Each number is 128 + 24 x the weight over its row's rms, rounded and kept within 0 to 255. Layers, rows and columns count from 0. Numbers have three digits each. The size before them is the row's rms in percent of the matrix's.

# gate: layer 8 MLP gate, 448x160, rms 0.241, rows 64-183, columns 0-31
# up: layer 8 MLP up, 448x160, rms 0.269, rows 64-183, columns 0-31
# down: layer 8 MLP down (transposed), 448x160, rms 0.15, rows 64-183, columns 0-31
gate64 098:126118119129138141157147116135118125104119095131108118185147137147115111160123132116118134137150
up64 100:142131122098107097148141137159130136106105156182154133146127112156124129123103125128094117102147
down64 096:129146194120098124148107134146106135168092119133119141134111129121060133162177111123121099120108
gate65 105:170111123112100111103113119163129125134151108146145130145115087123151123106129116171138152137092
up65 112:153110110135104107118115157119113151135132157135129138118124142135119107120148157140133127131129
down65 113:082159119108157120105115131131130131112121132184120136108143140131158109096145137110129081106143
gate66 098:137112094131138115108127153118121153147157114129155130102118167146114144115122142153141121192108
up66 099:137133165075114117111082144153159087112187091135125111145153153134153127106165124119162150140110
down66 107:067101147103089159099092120126191133127183122159130110110107113159165103128163101100132118112176
gate67 107:138120133127137090175065132157104148138147129131130132126117127160147132154113106095123139112182
up67 106:118124114139143128107153121128147121136128153148099160135100154143116147110109095161156123155093
down67 098:123121147134148102090158094119121130141155120145149139146162143167121125103124144176142139115121
gate68 093:134115112132128132109076116112180125123119152103122146134136137096126175100129105099137135114114
up68 125:096136116138110178120080118117132157152096163095140102076122155122117094108153080129192145127106
down68 124:115128142153172123111129076089154053148150147124086097110176070083134129133136121106121123101111
gate69 091:094152145133097174138092141113126122149127140103115134103193139094168095153117142106150106159113
up69 084:116095124107128119124123155112133158158163102159083081108152136125124125142122115153110113150201
down69 084:148136084129149123130139106100132138116139113144108176171087095115126113135133116171094155140112
gate70 081:142143111118151127160086112184126122176142136145121139082109133116150123119097120132136155166113
up70 099:155135117130131147171108086129169136134146136161124141164123118153140119131119144133133158121114
down70 101:119134130114147130154114115116140111105167126152136141159146125118168148118121140107130154139091
gate71 097:141081126103157133129071128125135165153144134133112129126137147135138158126188095115115106149119
up71 106:127138099131119117124154103163140099098142142184147105163103172147108095124131118108136095123159
down71 100:137107142122133139156132146114112153112129123141127123129115079143127132084103118130147166125142
gate72 099:122133102124158113083146137122145117114171147088120162088119134120135143117138095107142144136077
up72 108:120172124139177127122134148149131080109116136103101146117134138116123116099099116178129097098112
down72 110:115121118106166120087137143136117184148114140093138099111163117120119126149138139133154181107098
gate73 109:110126131119112100124094136127121155113155096139154120154148093139136108163121127155129134126099
up73 105:152135179165094131127150142155119124128088078153154113109133120132160140179163122135123117130136
down73 101:153140156119084171126154140138123110104098109131132128096149101102145184134152148123115169123119
gate74 094:115144123157149127097135127105117153078101126132108111136075133136126126159099142157135120145108
up74 091:130131124120104139098156133135130107116130098085099151083132101121098127160137075131122149082131
down74 094:119153061173112106114138143132138136134109120093144162148152136131122106090111098157123141103145
gate75 080:136076105099160100085150099141117106105151089129106114138105107160144097111135146166089100131163
up75 082:109122122121107115147113121138131132177113074145107140127141102095171110141113105125109125085098
down75 077:141099165092156143131136122137145113117134153097127099108193155158121118098126160084092101172143
gate76 092:175139109111155121168157119124151112089141135142135126126168140108124122146130148099156098163094
up76 092:170107125093156066082063137152146125075151160151166116132146099129106099142129154120143124133141
down76 090:098129072169091152123135182117103162123161130121103135099118118139156137159139118157115147158164
gate77 082:166089123157118114124196102102117130162083158150130103112112144149092136128145126142162148153136
up77 086:160177098151161187130098139115154129091118135113114189132103101150192123123132140089115172115151
down77 087:138107139144160046081156095132133125134100155111152147104115154135084064120111143161102135140132
gate78 077:121140120124152110139140166137141124111134179127135175165097106145144125164114128171096136137129
up78 081:133103102152094115179127098120137108118101153132149124108125137093103134107101082161104126129132
down78 076:131118145091161084086122132154125100142143126145126109089123125103094124138173147126116121136158
gate79 099:145131114045121110161100166117165137139116080094171142139139124088129145116099155132134112133108
up79 096:130125112144142112080109138120123115116142140125140145121111105154158104167147134145102143141118
down79 101:153138134140149140154102117103130094129125112151136147100146145097135131195109167137076165124122
gate80 080:136153081141092160170158112135131152162130142188109164128160126134153144113105129175151146123156
up80 075:132163085167119119096144103151092165100095091148108130132176097116135075107155088181121167135093
down80 083:144106205109152094134090125106132130065102113153102116114119126124121120132142155103104108141149
gate81 095:119169121152164155098116142115148145119138123171108077126052146091128169126131112124138111167146
up81 090:148150120168121094146114111108130136124127130098158137092139105139141136126147097117087123121165
down81 091:102117066170138114172121132153128086121118135119152141118106110137094126174108116149128095140189
gate82 102:161135146133157159140091127127123068133136135136126109112088138134161130140085085109115116155114
up82 105:142127164130119116081093121080116143138176159145128163151139131113150121112154118117079123090118
down82 106:168093140163129092129121094056135143121108178128116091126142118131112126135147122145110138117106
gate83 095:121088141130153105110145093132158099121143122121179110179128154121133164162137098085140147082129
up83 129:155183170105108138103155139118148134137150152165096128142131111142157101120118126141179126085129
down83 127:133138127115142106129151113108152129089136125127125125095111105139096083096142094149103136071126
gate84 097:116144124148122104087145159106120130169145146147111146087114099099134119142109103098161129123084
up84 094:149152089121099106138114095158126160116155082080150143119091096125110145136113058146160129110151
down84 090:097147101153111132158119145159089147109111117134116153126155098105136134115197126113158115085149
gate85 104:113111095146129091144095100124091127149125111089106140149109134171138090127101110134124087129140
up85 105:160132130126114115121069136141113085149140103162113129161136149161178116108101123154114150140114
down85 101:090105101099086116153182137131087175117105141105131105123124118118138126123099126120107085149120
gate86 103:153128102097112099110074154124113167133168112145133096103123124183128140153126115112123125127112
up86 099:116103127138149126094123166170124178148102092114128135106152162112145089150080115122113162104130
down86 100:158100152103118142097137152102162152123145069117081153170128153125132115182089123122108156123112
gate87 098:133163094120169161179156141141134108101146125124135126118115124133134083137161121118123127121128
up87 096:115106103136149113139142143109141127137160146110123131146135153173110108103119116142147118115155
down87 095:107116103159205140163144106132115102088122122142155150136163144178145071120130142089194118113069
gate88 115:106110095108080049157110121135104127107147166092133109139109125134117103145125099131148155162128
up88 111:164138061166103092141115119094121139133146140128165083101109095184139126146158113120163148128127
down88 107:121096100129117043164140126121112125123148157121106115173110110142121123116117099146150124121127
gate89 104:122105078118132125088131122121108142164144116110132129113128129146116151167111167093142145098144
up89 099:118106148105126141127138139149121118162075085163130162117133146122132144136137144146145151121140
down89 099:116134100098098155124136122118135174130133104119124114142093102143160128119112145117162142095147
gate90 107:146085106145150142119097165152157144140136110107171131142148135157102182100169124139164136131142
up90 111:202132108103093113155127140158156099085190168148119116127167158137151132128143140102108154138136
down90 111:168136118123110139132158056142166160163158154141142114120125155120129124118149109143093105120155
gate91 098:138163128144115086123117154156098129142113110110093107128098153184139111129118159102138149078111
up91 125:139077135112110133143185157174157134105128112134138152110147129158138120113122116103123128173158
down91 132:135087147125123144136118139129156115109116119124155166099149115149140168090131144127125098129162
gate92 096:154106118121143093098136144140139135107096165091112104161134143106143082135153145147114126114131
up92 105:122171095135154115133117086159126130085165117114111134095160101130123141107104105135169145119129
down92 100:121132139138114134117128162098120118113091180130112107113133135132106089140165129155111075120131
gate93 098:083149086158163139093087107144106149152130163110159146118118159114095131124099137107141153177102
up93 098:127123120095132122116153151128172176134121146129101120176092098153120093130119138117172140145133
down93 099:154142164109115158091088116135125178138144123141122114111126102100118115135161093112151151122166
gate94 091:109087117142079070143093143180121158122152123132119129109158096071139157151154133128139125128128
up94 107:106136147142116129153141068114161107154128144120137133153141147145124127108114114108134190127111
down94 112:135171160142150132104138115120116122146086139140174101141168162117134073119110099147128140125117
gate95 101:094110159137108171122100157162128140127147086069136173107121162176087155126148130152174112079146
up95 089:135111124134105111126087118100095155188130139120086127095141117159159154153119134108102140092137
down95 094:142140123091116118156129133123127124110084145127128077142168115117166143063106118104105110181128
gate96 096:096127103119152145112156157134171153117154114100125126146084161150152117178134098111124135096145
up96 098:080146140101107146105090151144101136082099116138143156119142151166161150100109131089107138169143
down96 093:129076112116138139153145115138110114148158137101124109127116151142160155106127142131088150155121
gate97 080:113093150136139123141170128147134151163093132143098143129136136119200147093182121126128141092115
up97 087:140158132097152064134129134162124132105100111127134087111123125145105120146117120133186131128141
down97 086:149117089154113142146143166109127141099147118116106154172130100148185157103117122128132137105151
gate98 102:137185143130153121109103106126113146136175112111103123171093146136127129114147136122131123120159
up98 098:123158109143110149172157117143135135092124130101123155088086157140109128109123087090108117145165
down98 102:145116097058104159088071118150099130140133147126128099146143148137127147114201143139124141128135
gate99 109:117082117115136131113086167137158114149146150147124129154103094104136159137153104130113117153152
up99 103:162150136076093092138140123109116172124122156111104136135132140132138135127121109108097172143122
down99 101:098100180117141104109130093123161155134134158137105171152139112100123118118148147128110131153124
gate100 105:122141114103053088144111112141130124120122174165133164100130129144125162111085091117185147109102
up100 113:110132091140117153133120119091115102146104124107172114073148099132148106096143092101139133117137
down100 111:115149137161104116149153123143165099161131147101140089106158108106159153121163165119180116154109
gate101 098:163115117123121114100165157111121159059140133135101155081127107124133114112100149183052147110176
up101 080:151112097113150085120150127145113155093143114101115150100092094137138129101085154129106130158146
down101 102:114111155159124122139109131126133138167123110133112130182170098132141127167159112122152164141089
gate102 099:120135126114087105105123141121110142096103153134136114180087122147099132117087127123132177143111
up102 109:152120125143122118137128170137107098136092144178081141111149103105112118094115168153119134078121
down102 102:108147111116154150128147129152115115132122178179098140115079111145116104140159140153180135128103
gate103 089:112128141155078129132110157153127126148114109130103108137163137122093137135111119170088138126106
up103 091:120165135112084177133174119122134104144108153155149099051151103093102090111135080157160176109142
down103 091:125100145183141090158101142136125115148149125171092130142111162111100106109134110083181103107086
gate104 110:118146116144100146122139140114129104091144116084135147108121169144199179116162132128120134143113
up104 113:102090090093147139138119118119127157125128124086135134134113110125102134132110123117155156153117
down104 108:076131134142139138146131157128131146109107104108109129127095163121183143108131115194147131110085
gate105 086:119146115114127157126132087111165091150130102156143114106117179115123138146092084164141142154070
up105 084:173121155173122134145135128110111117120112153124109094128126129115097102126172122098098125169166
down105 081:108155098127112133158143137153100159098156153130121131116158115131181104129098105149134144102127
gate106 102:171124099129166158159111094140161121127140149112121146152116122140158121115117152106118137108175
up106 110:118122117121108126121172106132085076153094140124112151109117132147116131080122115136137118122127
down106 108:115126103159132087167127146140156143163126080118102153077090132155115150162080155153125115134165
gate107 103:126194137119118138118110135106134111142124125143087186152123138123159102115114128128160116105149
up107 095:144188132109129135120107116090163104106081159138055147173110123120149084096139111131146091089089
down107 095:132166122144150189117137111102156131133110166128071160132093131149122160160159106146157166177121
gate108 108:136119109117161111129090116134135101125117111105146111137105121152114131162145132156104133139131
up108 103:134161129125132121076139149190097142099110160082116163118079162087107140147150151140149113129120
down108 100:150131141125127105162132122169120135166191116143095141129108131125133141124159134158115096146104
gate109 094:095147161101116145150155154121128167125130089094073115160133143140137143104098133102130145143101
up109 094:101143129099117124125123110117131097195138121106131157153096088113121130124158144123106132123156
down109 105:118164108138138089141145166118132143121119169141145109110108125122138098139133138133080164169156
gate110 105:145133145105099159132157171097167116157115093091112111162081171098146180143112098117158129086159
up110 101:103133110080110140143111141167121143130142095117105123113138175080150143146114151131144118160091
down110 105:173125142090108147129129143124155136126087144118137154126135124156109180114084139082118132085114
gate111 104:137090122146133149142143167136128190121121134119110125098129146129134159118119121127136158088119
up111 098:133144159084100148160092158098099146127170164119146146125177132157080085120141145147114141141144
down111 097:162135135142073175109100143141140106108143144129143164165088105085092089127142144090123139132109
gate112 085:138122150145165139183168160099153100143184130139135153165125126141144129142184107113184155099085
up112 086:134105126159139145125138105144127132124177080138110158065091082103143120100089120104133145134141
down112 105:144105157182163121113115137134169127147137105156107099169124119163098143134163121114168133115088
gate113 100:137108141121103135134131124135124208136165139133140126125139140121110135095144131126116117111104
up113 103:142141153154109120143114125126146123107137141091161101105131131151139125167122158145175140200121
down113 099:144160104085112148113074126161167135123127098134179096143145137119156133150121104096096072110121
gate114 099:101152129121146153148161128166125102157170129139132156122148121142097142122167114098115154089114
up114 100:141149108110128112118170129109106121108147119096140094156107107104158126138101128119130127104121
down114 100:158115134116099137099124201116126094086136109124106120117132110132114144105105109118119129140122
gate115 087:111129180102134133083164154161106155137115116148108139136088116137129078102139094122115139123131
up115 081:126076167147140094107145087137106127129108128139093103136148122105103078103154142175157125145099
down115 092:089151147149138121132138159157134134168123109125128116141100118151150099133110097168122129141133
gate116 103:091098125176110141146106126132138132158146152119148137150097135112142139110105093148157095101088
up116 105:163121135120176147086119117103120135135121117111150123125135085156112158141125124095105089119124
down116 100:134105131152100153182136099110126175122111116103091139140153088092109154102124125105124123101114
gate117 097:067147152122134122128083102108148155131124088113132158108125142181124097107143141146142123140106
up117 092:160098088128144090168127134154144128106188140082109110109132125120074103063151119119109176106144
down117 092:086129150106145125130141108103112126116128092125108106112150121105133088150181141171136137120136
gate118 096:153144096112101122124120099121119154112125119095155147141157136168108151119140132145099114100162
up118 088:166081118110146107138182096161153113153124120130135094105141128173110132076133121141111161146102
down118 085:096107162148098111115108106155106144132120150082160125114150155103103096126153125124117140122167
gate119 112:124106141104149125103148121141150196180127091112134115097095112103172130105130149153149104192146
up119 110:101161130127162158147112152100128129114091125160075147140149117146130131170125148170139151119142
down119 105:171117152125118118135117130156112154147101088149079158137123166130119133126136092173148138142166
gate120 101:078132090118135159125106149139127149108129132054098134103128080069133126114097119131159121105105
up120 088:172135120102107161163128144144155174123115147141090109142154128110133144103123121158143115093120
down120 097:117145118112125126095151112143126139166092165105100132078116110125143128135110130108153136100091
gate121 102:127165069102115127153133136127125131125165132154121158142145183132114166139152127142131112098147
up121 091:123155153138126131169142163132147144119131141121100103147101130107130128154110158067122150124130
down121 100:145150153134149117092158124141131164149132163090144134134145153136139111119174144143141139127064
gate122 104:144095115159161127140153120156074144143105137148147124095123115120111163116137099123151138131158
up122 096:115131090126134156140129127172115123115130126121115128123126095078115078128138169138129108083139
down122 091:115103134148107120117140131157140156104112128157158084098137098184160152117140129143134073130151
gate123 084:094166165088122034089114144134125116151127111126113124138106118136117105155123118150155135103072
up123 084:093121133153094146143112084157094082151118164131137129118141131111182152117120164166124123144134
down123 090:143085112112122135112145127110106148163146137141133136125150155138137154092142145110120120147161
gate124 091:164140130167123130149121126119090151176125156091156112110137089105159151102132140109150145102106
up124 097:137124134129137115113118131107099095087089151172157129130119102136143120106137167137144121100134
down124 089:109129148122174122127143132141131149162143144144133145116153099158144102170120116134109146149116
gate125 101:115177170122140166140070136135139143097134114154124137092168110124162130149096126183070149131145
up125 103:131142114110099124120154119123137109053132169174134162110112121131141117109134141138103134122159
down125 102:110168158107158121130110150131098090038131122112085099108090119106125126114170124148113150101160
gate126 104:121136104098132125144143112087166155109120122126100150170112142117143130131122101119077130181081
up126 109:117141119159150103098143128172115142129182107090141123099179154181146146149129146139132137136118
down126 106:126156158171106155135118122134171088163131119166121142145151124168138126094154119132125148100119
gate127 105:108113080172149138129093132157111123103114109147132141095135119129147182104126105099096143109142
up127 099:140136118133129146098137149105127122101147118115125096127107155114162175154116113120148132125115
down127 102:146089075129079147168092083082112138176125103150155118132116172104104146181125088129134144108111
gate128 091:110138085144117180160121135091147103068180112110160150154104093118129113167131072099114144134122
up128 089:128097115081157133177150134091109144177117160099131142128114135143077126143107115098108134131095
down128 084:131107165111156082149105134137102127166090128116108158065117112147117153137131138137084134116107
gate129 099:113122130119125150103145157114121091133126168126083116128137089140170153116092146150124104108092
up129 102:163068145136093137126154138097111150083136112134137162139152113129139149120110123065141151143106
down129 097:088133094091139135131131123087107118130076108105098173163101132063140122097119124119122080140123
gate130 100:095121114136143121100161141135112147122162127115117120114125085154120135114106112093137125163120
up130 104:101138137145072146135113122163132105073145136104123143093124117147127147109137088167124108123118
down130 100:146132110125145137107177196163101120112103111137106129113133101163124122138123143098160164140098
gate131 099:140131162119126111149139118082142132137150115129164158117093122099106162123108114124118118124109
up131 093:173121094111124134153141118128144131137075115205141166108132095134174108140129145121111133076103
down131 092:162111107106124094165111112106146135080110171119142121071105106115144114100106140091139150141115
gate132 097:131096159124120121111174124083155140154162143157137108147143121169125167142070095136145153101116
up132 100:161106125129128105093142104094144123129151149063128122103111155087155128128150105105106160100126
down132 095:157142145123136130125138158165126117163103166130122098110168123095127119096109137144117176140129
gate133 102:174114133135147105165137097143125085123140128104152118177100132087166133135112123123126185143117
up133 104:126185122112157149103117160117146158158120108094116142119141096124102065096149140129150139134141
down133 109:131143117141087120099111181120160130120112121121141116136164109139133125135097102134168079126116
gate134 094:165147146116084125119125128141114140092136094118130144176137089085107112108145132095117130088166
up134 093:114120119098128075131093140178141089140130119097110125118138105133143143128133087111121146141127
down134 093:118119108115115163140083114098146105139121144131143113084130073129128144142117106121118179139111
gate135 090:126109107093138120103110139133093140122139082111183127125122121111138108143125117148124119141115
up135 083:100092087097124133085123122137194092161113138106170114121154108107159123104096162081128116154113
down135 100:146136147116117094083119105111090159087144069157146146133098136119114107112130120164151119146162
gate136 109:164117116100146090104127126131126156141118117136107129137139110125115110128108140131160158129129
up136 102:135139067116109122154085185131134137128113111110091128134127111106145148154147113141149106127112
down136 104:146105173124125130135118114139162128117094136115144145105107126127150081132129130117167122134127
gate137 106:148135107141134140150110109074152108126126098138107149105139133148112120120120171131109045122099
up137 100:125108185138146149149153156143130139157140147151131116101165166132103113158087106152135177123153
down137 100:133162118084136124137180138105137176081131169132159159191158116131141157113149110095130184137133
gate138 111:144125083158126125128134099195127159108104136151147110151091127123121151186116122153121125114116
up138 109:118148124147157106107111119118155103131109124156129157133129148062135138101082112126079134096128
down138 108:172153136125104099108124130146120174148109109123129170131098129141134096146158174142106126134110
gate139 110:163112124105145127091146124130128116137120125163092112132132135100130167113138140079156120160129
up139 105:125125136133114140157141165105159114100167154081148102115117113142145155132196118149100104104122
down139 106:122159192129156106142155135110100129114162140084162162122120101157159109095095112151112159138120
gate140 100:128101108130112121161180119121096120157161106121151108144113075143118109109119090182138099151122
up140 102:084145109130141099127126154145096109173124137186109123112128105125118118107100137113091164164126
down140 097:146143126120149162136139145138151112128126170105129183101100168122148153124104130094129116092164
gate141 102:165111119122138127102112143115122149094146111146155120122109079132149091127107121135173137101107
up141 100:177132149102165104121118148123097118161154145129102109123147147155105111135144099108125168125105
down141 096:096138113116185076102177183105150149113151107127129132122109088131125131185108137131128150134164
gate142 093:140121115126182133146165090135161116125111093141141156174195104143146124161141158127153091126143
up142 083:139127104099113133109081123189171131141120105108103090127151146086153130127108139126149117115153
down142 093:123150149138124106131160158180137099086127104160163113142158124136180109117167133131113079133112
gate143 090:110176158087146101127163132128132114109158121118145091092161098120143174134148120146112111108108
up143 085:100191096124155102127116124166111142126095117108168083114125123108110134147110115145131117154118
down143 082:164120142086162102089130144111073138174059121176159163093110147112121106140097134165108105140134
gate144 097:142074146135174144130154149106154137139147158144148117134148123146139140146150125140166133141129
up144 122:149114128156124140095124089118164136106140105115176138104157135099184110119116170105131126123124
down144 122:147110130114050136129149163130095147131151109121138103101125168124153076134122123114098127085111
gate145 126:129095128136101108094110087170166116156087130140096139125119148165131142100110131180073148131159
up145 129:096133143098135127129154135148072110127098106131144116109116140130114124167155127101167140133088
down145 124:102121117154149117112173146070111104116145116101139109111091140123107145146164136093172134097126
gate146 107:130108102111117107126142140146173129125111145136108172128098160101122141121168124118113141111194
up146 079:114125088069152101150155108138172104147132149141131134117104159114152119108126085103122153110163
down146 096:142122152152159138152106154115068132107116114075120127174143101142132138145134132132151122155084
gate147 097:106115107138166119117095150101130131084099130120128141146116114116150162127098115145100154056136
up147 103:167112121111124117131117132084113111105140078095106121151144108202171089104121180141185115143127
down147 099:104160132136148109114147114141104164165142144082133151124148107160139148141148081141146087156147
gate148 109:161113114104094102131183129140125098112141126103158112155109133115166155128124127148126150077145
up148 107:144124105088130120111146108124131120108134113098147087125072097123130119090159114175126153122137
down148 100:128111091068122169110140127131152107135130132110109127107129132090150126130122162119121147087116
gate149 112:125105132124138086098120103144124131127084143111100110088095139145106118117111101127136163090085
up149 103:169108177148083142144129137134128103143123106141124131156118136131140090110144153123110098138113
down149 099:150094114101113126066107110113123112149095137098105107072126153138147128096095137134148166151104
gate150 091:153099072110157147152096128166107132106089101103102148145096155090165129150123143140129148113120
up150 088:151158129133131102164168153103169147109117158136137140140150123153115131076110143140082119121102
down150 091:140103090105139115158157166140146152110139141141097109078133147155182119125160125157150095127117
gate151 098:082075100174135139105157130105093077109097154134125158168107123113117137121088100163142109103098
up151 096:137131108102116131107129123116151159107139124102138151111130146095118104143118109161139101123112
down151 100:157130178133161137146076128110120112137111149137125136141090100083147134138102174132109119136130
gate152 115:144170110127133097129129148124123130144176099120079118132112137198137142109168139107133128151107
up152 104:124123116105152179146127119118114100121117127136035147129101149110109149124099129159106089130139
down152 100:126173087133171133107139114144158123131165104170145081173127143156124149156162124142120111095103
gate153 106:147109124114158137156141123111096115176145150126145122158109149106194122135110086157131183161108
up153 109:134096103190112155150156124121127158115109144100130125126170149114105098152144089117136148132167
down153 110:125159131134100145118120111165124109123100119106153134156122146141143111078132082111115105140156
gate154 090:118147131097149159136118098091145156123150113120122139118110134167134134123170149129130131133093
up154 099:152129134128102151109146144097133148133114163118114134148128109137101099158140124129137112181168
down154 090:148097083135095144109167144085117163144132133135139136133128110143140096126075114135135164120153
gate155 102:137190101108165072145146144104143135105123151119140106149117140145135165153101139160164128175163
up155 101:160151107113146149145102168123129111147168159130157198158158156146112140129155170123162153083082
down155 104:127144119118177149126168162108172136125148135124108176153127133153136149089148151114144145120160
gate156 106:117127103096137091077117140133093128119118145153134107135126134129140128113143117137130148150149
up156 100:103174102087161125127103160156116130137142136141110100123181118127148157142146128102144130138125
down156 094:136102119172133146140110143142055115168112094140109107080126099150138121114172131133153101073121
gate157 100:138073096127156143096157159071113102127133148134115174161120115168147114120162112126134106102102
up157 083:146111129159152084119157140149128148130103075133121114138127103139084156130106139125101128129150
down157 091:112144137142117114155126101138149111072136103116167084110121132118118104104127088094119128154139
gate158 099:146133100151132108121107080120147165129108092103144139154143128081168132102136130128134117150145
up158 103:115128100112156175141098124087134077111131114096150129149133148162138121135130081150133115119073
down158 099:128128122152159172164091135115136113078097117104168124159121121162140101146119089136141116131133
gate159 093:102146104149146105174116113098128121116060081118119151145164092088053137110115128125134109086148
up159 101:084132137107143113150139132100099133106134176076086143182160091093117101109088064133116116140141
down159 093:127116129146125162138134082122116146126093137068043136119146099100092137134133135145129120122134
gate160 103:142150123127135127118116105089158119082152116103072177163158122159101140120091138109127107157123
up160 098:139162139111117125098160171091137124135164149093155149149123147077120174148108130130150115150145
down160 097:119122123129141101108095090110114121127116152093129120075143148176120108130150150098131126119148
gate161 103:115128103145134133161165118137116148121154113057068132146097153133135107078113136131164169117121
up161 096:147133134113149124148127125160124131135089165169146145125125111131119131118131144109135140130127
down161 100:150107111105115125125123125131104138140062190123145092124102178137099124117132159148142168161112
gate162 086:166095128171114109114171104117161134140135116135073135140144133147117125104138121110123133125136
up162 083:099116130115123120096128141130111138124144118126103118150107131122073104149126159087139119157176
down162 092:139073125167113150146163099114126134148125118137131156130117113122143158116141122098152141077086
gate163 102:107095118112118130125164123107101122145163128137096148147121100084127126146149133118149115113127
up163 091:144098150163121156125133159104120141137115190124123106086074149124087134140129128103185101128138
down163 098:125144158110153112164139139126176138141130173153181107139118135166148118096086117161128142132125
gate164 088:138111167119125133115128116137114101159123113125111084111101152115076130137140136108123145174074
up164 083:169138084115135118145150129068125125128150107168159164097107151145069202159129088150141150112114
down164 100:126120107140168105174144135108133146163164104098116145137112151096134142148136155110138140119129
gate165 102:135139076112097186109107175108106096111144123167134148119169104094131132161154119130097132103158
up165 103:088124093163088127122129159141119073102110129170168100140139065100166131147141139133134115101130
down165 096:104125115114120164137142150135101140109170196119119101123122108117156151154148115081153101140110
gate166 119:157120111144149147168165118106112072127168117165123128124187129142115180118124138104130158114104
up166 111:106142140138139165130078117107134135094105083121143124133119141100129109101141137199146121119081
down166 104:100125166066127125154062136136070129107108157130131104117149141118110106121122110165160129124144
gate167 107:104095125154164107120134135139122132139125106104132124126084148130103107138104115099143109138169
up167 099:153176177150153134119139129116125125099112122162108106112099138089123148183114125114141164154119
down167 093:115148149116171110116155120150196124138113166165154132124138110134130131188091147101098129160169
gate168 099:089128100133156109195117109106100103088098137118140126124141146130109095144118104088131143159140
up168 111:125115143146135121136147116127130129104137098122107135102123091118133079128104129141127109127125
down168 102:128173142155134140107109120153094109082130096150121076103123130114187101115070139129117131133120
gate169 101:138105122134122131159115122133099135127112134111137108078114080101157127177144110130122143109076
up169 089:169136111124117124172114171124091136110118108109137105090146135178096153116121140121142157167167
down169 091:130149080089126123148134132124104138086141105132103147119113138159131162151125105131090150126156
gate170 101:156100153115128153124102115109106130185115114147114184130144178132145126134127122138141074158128
up170 105:070124134083117116123132123164136108122127126096127104147119074096131129153126115137131114100087
down170 100:136103145126116119148117094134139179177186157124167109154128115153111148093134138125096141127165
gate171 100:148123126151122147122145093149109098113109116126143130116136138182154111114117121093098150129152
up171 098:134147122097118137179136100146108130140135131140136159098148160098119091115153086135100120084127
down171 090:087104087075123102134128152113102099166132145106117092132101121140114148178102092157128130135107
gate172 089:125133125120118158132106147097187124114164129105123151129122169133111124152107156103104157137141
up172 078:109130086147148137126101104112129114153089120150108104162146113188166196136095137138102102129149
down172 093:123129165142167133087133119160133125137113128127142137078157138103139086144104111143124113123103
gate173 107:162159110104090131139118134177180136113122084130129103148157102122120065067131136146129122159138
up173 103:134111108143131104176119120153112111161122100171131102133174128122121154121140125084105152142126
down173 106:107147134124143136112151141119110086135194137136118140121116129148126149116079106090169130143151
gate174 097:112095123103142116146138082111160144120117110139136132132146139127096165116115113137167144154127
up174 117:124150118082114092120124071110109161149154115116113106172157147112139142127147152130063091091153
down174 120:115171075121124157085151108105099158158114120082158073128113090116102103109120102101149155078112
gate175 113:124111105118149134162156123149147123088139081150145109083108155119135117096090129134125123149163
up175 106:141130138094136099137144109168117146148129145118112098110220125094129141121101131138130140114138
down175 100:158135076197086152121145130069140124159098158174122128181115133139130105151153104108154164133127
gate176 096:116099106076085122148096150183115127117089108124066155129145113108138088119099122128100119185115
up176 087:107084104135076081139149092144132131117105156106113129138139143082143115144099130070111169128096
down176 095:084137117142168121106136138096073092160166118092104117117135115122143065127117165130130150131111
gate177 099:146161124165095123132122201105147146155117116149143145132111111144135115112086143105144143135131
up177 092:135118151134126149145124073142160176132148135116156136138129130128119126105145127124113073129158
down177 094:133100118128143140129157100089117116105144143136099117100115118129132146126174140180107122123166
gate178 099:190106126141171121147094147129163109129090108097141078077147127100099109108121113136142170143139
up178 102:108130172123149139119059111139141136120145157130087172103137143146152102120134142106111143164100
down178 098:088133131127089107150122104124091109131146151101171121149151116125148072141148096121116124159145
gate179 112:119111126119132128148104134134133110140165092126087150138121148121161111110147129157126118136103
up179 106:197134124127127155113139163153103116127135094135102144165104118122103124103110123117150135113152
down179 104:128109084081125124127152109143124136121133140145149175154120112115097151124149156103172133151128
gate180 069:088128123158143101112171125133089137148095139087124098150145146136122141127138129103125129116144
up180 080:119144090150103145146135136119141151133136116131158164180129132130181120096104134148132134127095
down180 090:117116181106168107109112135136098099126123144127095081076143124135113160179172120101114103138157
gate181 104:138112110079124110121108121102061139114127098096163124132134161122114093101096157124160120175119
up181 116:123136142148135112116193113152144159138138161111119173129070092113116123126110128049134104174109
down181 102:090127176145143121135133156130110112065098124155100081110132113146164153106128125093140111094165
gate182 102:132144102138104163135093155145149068138117148080110097154142132083114091130129150108164144138102
up182 098:050085097107103164159126115151127097129082131126125092130113121105175117158133134124134079163151
down182 098:139134145158093089103147125107133134132135100120143193111096136130088122121135144105140141149132
gate183 104:110141142110112125148119139109120133119156109107099118153098142120150170134119088095122123126075
up183 095:154117137177108152115138144101142114150142154134122152093159132073111083150075132131142156146124
down183 094:167137133145133148173153130117136106103156114151106170104111111093145144125099148141119112126147